python train.py --hidden_size=384 --head_dim=128 --norm_eps=1e-06 --init_std_o=0.0 --init_std_up=0.0323 --init_std_down=0.0 --optimizer="adamw" --learning_rate=0.000889 --beta1=0.9 --warmup_steps=201 --doc_mask=true
Each number is 128 + 32 x the weight over its row's rms, rounded and kept within 0 to 255. Layers, rows and columns count from 0. Numbers have three digits each. The size before them is the row's rms in percent of the matrix's.

# layer 16 MLP up, 1536x384, rms 0.0516, rows 455-504, columns 64-127
091:170132127075118124078183096075093097116104121117176110181110130115136098110072134090118105157220044110142156121131106120150104126119112156201136099124115113062109136147182102132173146157116136
109:220095109142104072133131130170129139176212141124133071099141126112090124073119127125154123110136077163165120132233164117124098073139141127104156107108147062122150135082131097144129124100103150
097:167131109121111112121138134114143154130165122133145215156131153119100104133133089122149169091159127153179084094214117134162120156143145136090140139201138147099108158092123141158105130166113097
089:091172146140113119108110120171144134143097100141152099113145150132115104147134138124118152129233146098070130104149097101112127082106142118066117139163064139140132172129187094114184135217166129
099:143179081145083118053173156062167169134149139152105150108095083165154103132074077117114084158126120151081154126162095116108136163129134107128119159126113096107144172102137103134100087134172182
101:160134133077141092138117156196164180121199144089115148144146113160049110147130144130171079184123106116093162129088183169141121095173063101087076143113106133178140161128147177113153143118097134
107:138099084124113108149143155117101207154185157149176148178074165142173132086088081116173112202154090121143102125154108122139167123123117167102112134123163180178072066168101115150122080104110101
097:188112123133136122084150126109116155131174091152169153082149065159151143125150222113101089142164216136177102062136172148128078098102130155128117163108061199108132111144146113119131147135127100
099:179154064145133135061169104171157109047107125135172137082114102060131094152147111084089157150154149128193148091125121166118110144080147144154139151156147180102165132055157086120126122128103092
104:148126111087106149084060139168210158117148127104092168118106137123087084128145149152172106107153152142121154108218060206111105112162127128107137100188103177089186142177144121141119104190129067
096:167076135125093158129101056144158154113177154114158133125122125074099160110078158124115134167147084118153145084149146117120095089117137172123133161104119143129147115138146169112110165142130169
101:127189110181116051092137188114102210116172170127121220069135081138123080145178101094102136133083091092184101116119136113134133119136088140151136095088103140140153084131157092118147178097143061
104:123155168146120108114155145162195130098157143085126129111095216119098164093095176088136167055185120132162088080168153170155157130130142175078160161157092112098165147132090126151116119150079081
093:096041095100100166151179147120135122116123109099116149088137087139145164085139109122220107186151092113115130138200128110114155162148097153113146102100078074128138188143137179114136102108117150
102:169060101150077124147168138143122181071185131057175151120124142075071170127089104142121094104157114052173153122145107129139107089153095129143061128098096083126115130124140090146086112099169074
102:185098110096102123184089133129109161141139124138127165160063145140122128108150164086146113081098119140072109146102194138111074129185145155094127130207093111139126093021123103127071108124148166
099:127138150149103135131143136085176132171149102138086112096156170088137124129135168055109124196109077099123145089108150150118184082138105098120096156121107167215121128101174160175101138134123111
101:155061135131125120159161106089149106159151150102135149187093152147157132073058179155116168085255103129085139086137134057139119128105123155107121127148122147158109096109069098115110122154137158
099:142106124156131091112178104120123176121129151148148102073132170092116105151094143102160157094184151095186163114117110149120111086093099095108169098121125090173129159141135156121147099109133062
101:141146123131108161080102145168105246169112159096142165128149142157058121135118175135129118152055058094153165110102135130085146101156111109121090145137116142100140166117151108106132127129104025
100:157114111076099107075111154112142136093146129117125182143160139070139129104118104124132131133148102042162124081119108131050059099148099138101074144172122093181073120108158104145078122135149123
108:111213163160094113111148133172191146133143122122145132083089144148084192141132157138093093104123165126141122112123152094129198171108104166155133140123100154071119122109086139100181132140059129
104:092154076161156097118086157111121123122119136122139132134051151061156119157123201086153117131081139068179194160155157172077071110154161159164090204155078132090135120137137099127099103157117153
090:114103130099159102115145105116121150178119127095062124029186161048117141126104151119128128134124156144097170052117117150153090102094182088125151120133096146131131094090081172143108144130087098
107:208171120137078105070102143109147159142132120126050184188122107166140142104009142163085153112163135107151114157149109159124127112156116162097150141142122121148126181081112071135165142170159090
118:157129159129124109137122123119125112148155127116125202129112151104114130159111137115153103131081154057163121136115080153130111140117151185097103120174092118127171149150086102067148123133068146
098:113115114156107132098074155133117108083103125144131152152159169123083137090144135059109124168091183168128108080094110139100136097123124097138136118110177155154169114071148107104141197115099176
084:096138154082151144131140135064120143180124120134110104158124128172134160120175105156088121181101139110162111105124090052113082112128103141169094098082127112110160101102159100140069123123101097
097:156149101097081127090091172113138120083117092127161128181148198123144130117138077140101117156162075133100119080129127104160106182135147131132044148150096153115105092146177140136115157096138119
100:118138081142138071160189163112122155165121131106123159132183138115142086111115136143079165153185128135093185080056141130167154080114139137141095140121045169170090191140118140176113146135104137
098:123127093158144097118114151089121163156106174105139132174127084137148143157137123112091133163154157062067091113082138156153052122185111146134098105161113123138103117155159139137050157096110169
094:175192136131139124155176119171107113157153127098080116197175082129117051076085113108131170146197108081167161121089085124051128162187172176080100158166104163075164135186128161114140143135129124
095:164140128091111102114115142109142137117115094081160104094111166045075102095103154105184122110170095175124133171092128116125141103121161166149074094202117132092099135077124098159153126176114126
113:135114166105096121125170160088148130125141173130138181148097161131135162090118168161118105101150099122114108072186149098130190143160088173126112139118047095130113094141120120155131126156133130
094:117147128157087084111147131087164127158144137078126179153147141081119109122158141119117130161109087116115111052124090144156109145132086144136095154165096145113114109128094097172170113138112112
101:133120101119095095073163121066098131182122130112146181123142114141109125125102218141113129139124150139140154067088107140172142126103167141162124208172068135171123102123109157162125149174138104
111:118097108140193132160097135119124110165140152123082117094137104177137104093122135180161090100111190156093166122150070143097121160176162103155090158119102112096126080183111057127178053154134172
105:180138116155103106131131105103115102130133161112151208164125203135089126172085172100087181140171148136208150057148093098102117146122078125160079155139092167102089178061069162073104116154115159
101:122194103156181160095158125193193123135155131099141118136139079151089132131107121133103085141086092086166110153103167123097125099152119132145118126155150128068165098086172073108094078151140151
105:185112086143104160095124122102123100135205169096122101112107116133186083099135123164136092158223117153118165152114122150151088118137140154114125130133152089074131113120106105094059109149127195
101:142154089130105152115118175121187133062091145056078162120153109108109117133110123164106109102123120111158163132107152140100080177135118135153021114175119110161131097127170149097104101197094148
096:131157083189135128130093146093148150152088103140119126134158107126146106138107066162096082177091120125091181076131139152118067112115115147132125146180106162080127061158115140086108144115166166
100:096087080118121103131144156111105110132093181074178122142168099105138134152144133107143119140171134089126132156126121140104086063161128143113140074187041126147151090112118092161138100163093130
095:130088091159106163122119093142092126154152149133186129141138133104030136160085151111100151113150116110181122138160112098153180141119158102144174128170131119126091119170202105161129080162106171
096:149113122165093116138078203136155112122108203062079116105106134139132052138071125156149128144110107122108091110113098083123195118130082046155120175124088124123138146102083151140058190172106064
105:075162077118111125151096143119130108102128147124085114149106087146113186181111099083108094164103104093136124108154151167073131147137071236163133105139094180138191119117144106098089104144159152
086:109204167119186113105139174142159137184165158121109214142157097067142127042060113177078104114153136141103060138136112182156160115097101094075128147123160154150126095137118181202117176176164101
093:127188153132113109068160187069143130140072157120144139182141114138152144125101070134103166174138101144062092113049096151102124085128105095099153138125094164160130139183132142178074146112174154
099:148054105128114127110179142167118094170080135055117092081164176118107135085161109036067127138203125132107124114117148166099144085206113150067085100151116117160117084147192102126055067126149176
105:196097072119065080091113198147122148085122129099123171148157116121169139125130130119116090169212193054123163124111087198134108125143176156130160121115099087098113154123200144116173093147154129
# layer 16 MLP down (transposed), 1536x384, rms 0.047, rows 455-504, columns 64-127
093:109149083153178121077175161143167144131106116169026082084124193184124113121123143145126146075104109149125058186106156118072081077084159145118111124157161136137119136107119133170119123131131108
103:139127139113143125178146133161177086119163080109181153116121135093153101142106096195140136065125147086119110163153116123134150149119130106156123085171126152095141149125137112117083123165157129
096:099110125092145136148160109075129085126101088086097071130183155173139048137149189144071109108113080157099193124099164114074137114130121096158138105029091104140141128165087115129077107068111159
080:147131132121106130155153138105126145139084092146118048151178125163186112079120097155162197121041140093135127131114162147092123194133139107135131146080128119135103122147126172108132118131145121
094:153178126190105145149070094136146115191127158092145146154151100108129125093176186101141196075150146111147070170094146142141147120182114159105080120134148165119149125055149141097192134170162090
096:091187159071129118087127058143054066159092179200108120122123164111132101090072128141084165140132156081128136151135103086122097132108145156107087146100144154090103096076141174156125140152154120
106:170149125115125135095107139138139156029164054123150156097116125104087103128070172102124105135070104086134144126134155112154164102110170149132125100043053120185113191152157162087146171139111161
098:129131181132154126137183128144169120140165080169079119131154147151102071137149117144186231131149160112126114133193131170121146164188110157164055180125155193181124154163134139144108083162221141
089:048096062116129132160194119112157149103166064163108141077101138130123138115155110144181101055072165150129180086122128098058109090129189091124122098089134171140154178133108159078078099117154106
105:166160129164136151083202182156071175138078101099202109099155128140153179166160137082099156130081177138161114121110149152098132129150119109146164134128060114077117124151175126147136029158170068
093:124087148110175179121146064072151142164131115084159107124148076188174134125132176155079161072152162140108073151164109174073140109122123130145114121107123115123121128087074097143116112156138143
093:147173180106170120086133158152138070156128132108138078177129123107139128121132116150179089141145105112136077079153116130141145165154097122163158091065127072115162107073161180156116092104105162
113:144156122116141094119159191118133146119124114168140179146117140112148122167063102104130117115069077145166190120161173098117106101123102156187139119072144089144095197193127090143072142103133127
094:185105149085135151158106160124136086142125108084139178106110148135146123169129097066097122126100105082119100154108134135103168118115109099145065127103131179121129131141099100156122123117102069
103:139127146112181195163123115118133102137137135085134043105149126137127122178143136061124134140113189176168119125100099069108119154101111078124146171172128152139100106137138127127132128101094108
094:129139170143145116111135120102188165181139182172124161126155147176096121114074127215201122063141094098107140145173152105081160087126121156130173076119171121134106129184158099146108152156109110
098:137075105113131159113048043083111142108165109121095097145108122149121128132127112197101082120170158138135124117178108095167161135149131126167105133190115130057111114158116147097164141157112152
102:150132140121178116156164089069130138103128100178034099111119173126147130164106156147138111168175063113171104096173194110176169069194105152072074092178108087140093136054147129101164110133163102
094:138155155119098171084132148067120087149132130108168145091123135159148067121149120105128147074157085116141139144070091140151154101137214109137149073133106159134143149124106110095165112169116121
096:121159165078204089127140114072120132131131027117128119127141152160192148081115062138136116133070120126136094146117090161088121117125106131101187177162108091121097148153112105140126083109138165
105:131067141095088133119174156142113168087091119110162113180142087103115128132104110127161118190111091154146130148223157151136176108121159113113113170174105112114178132159082136101207127101097095
107:115132104113118143172105110111148178118163136071139128174119091093119106134118108177127169107118146133103128119163114126177112139127154059117104107141142108176145163151186137179081162145177119
099:104123140105146105114080098112138114161221100172126105143086091158118115147148108100172124107122135123119142117157138160107145157119113142100103080140121111101166116123178157145112098138094157
099:140173105148115167118114145118186103109085142146141130186116110153091130142148131181076129102140137125202118198122174133090138143164100166132107131156146150116139118147137122118111143139182160
101:103101136154130130165133127216166167163119123110130055118105168070080142124140127121122130134084070123084143156136149127122150116099158146121065144075153122112152076117118132061111144151125106
125:087086170159120079109097084108111127104137214072131143077159131128115126195151125185103158100175191120101126129111114137186100137100151134170142140095127158174191089160114132166166093082152123
096:103165206126096096097106125219135118103160099040160122107119048132143120171126119142121119156129144155125150113133169079162127126119112101091140130206098120155142142151109139109100151135138125
091:091077076153097110147160088151195102030125164117096108178112147109071119227088126080174145083144148101155104163112146091104112087107105156088114194204127113174088160171107127093087108162142122
096:080090126130193153165125085161126130106115108093130145056194090096071147173150136216137127086107129095133125119106176090121156173152125136150076119115111102149203163214124109182065080116166154
111:162179163143102167137102123149031150141224134122105147105116129136085128132129082122116141116139106149118104106109126180137122128074124088138144147141101082174118151214075140172120126095131179
096:082095131158141107196209106155115148155132065143180133144121108160169103093107146113169085087108190139103097100105238120087155118091109125144180149112168075140107140137177185173096112143105102
095:115198131162129179135125121141115103090080118107129141092066118142136159128171127135218111162084147144135174135114112172105061134090114111147153120128134170180102186127102152155079120120113111
102:149110143136100198102117176134117160156137171121119108110169120116101139137133165174076159160069164156134096127162182118156136105138132104191169117143191147173117118097070132118138119100156160
113:128068082174150092141186075175119139140139133147162165158149175094170125137128099084185129157138199162125187152111169135110087087136123157111147170122175189140120217132153130120107119117133123
099:107118108125135163101099138164163139092095059142137139086181149091098105136101154146144114081131088158149146129133192163127112122112142135092098157118161089102089178102142101146077200154135157
091:143100119110141134171077125127127075147126103100063103105167130077124176155138114096088153182164103085091102088100178148128106156121154126131072128139080130117107128135139128136102126199176141
117:129182131141108137194103037069166168143142124092129081104086137143133145118120117147140117131102100173156124174144120179132092134085150180091132142138154141095105158145110171109112173171145113
096:096109135117113171086097120115112066145138158134175129162174099121162131143158092087139127146147100185127112127096144134151123105157152079154125144100114125114132148123151124071083120096089122
097:174095148163200052122169225095136121154068145094100183173116138143091150116138079082169100141215107117071158055122120122150108148106157110144102138182094120026096134182135122126143194141145126
114:085176062114149085172072137084105129128184141090077130145166102140104190093167155156141168088169087122102191143128101064142101117084142215131109162087138069115127085153115158148081102114138073
112:129177127165112109175101209123159178159112167099137089136117131231115106127197104087127183099121175134133111188136141111130109141125145112132149123098111132113131094082152134183134177100136135
102:162111157112101117147163116151188155105042150151187133116104144142066130132123161107167174127121189146119139115124172130136096164126119116129138109113127095108127184151143092153136084133109153
097:174130131083121087149189096113155174093146111087122114136152102114128093110143146084111112160168117107082118165108089154124120131122164148120134105141142103111097149146171156107071141104092076
092:172134158145085109166149127140106140116153219081118138190102115117096161142162134108181126153123148124082148165106117120113144098067119172060128120150106070168132077134067175093088122137076092
096:082113125129148089121173103111136074117169119167163144155158083086154147151143106160060091109197098124113120106088133117053095104108133147127081108108100132167110091083054149145126129121076192
105:112140130142154133093133134108103123095103120068096141161140173132087072114108143107174125092102090149143157119137147066127097085131121109085152209153147098190090151142140131117100190106114155
091:122099099075131111129129128110146153083109187140150086143095138116091130167162148031123153092104121122168169147094125158098100117166128152202112154147130139146171132151125140074154081084131124
100:119152128076143151224125099155126109115158157066144138073111179088059147113158130194176118112080116100152096152127121108107159095120136165151134143110118172072108144101093089084118109188163119
098:130089106127095160107107091109158206117128110113155112167083119097110155127151079142100112080102154107176091131158153161093121128158108144182074112128135144070095117166046068142195143168136146
105:197093087103151108171174116201170138077177111163071139100122114132146112145121142105098159127106170127078128144123110123162134129129099139097079078138179115097153135199156154157095070109114151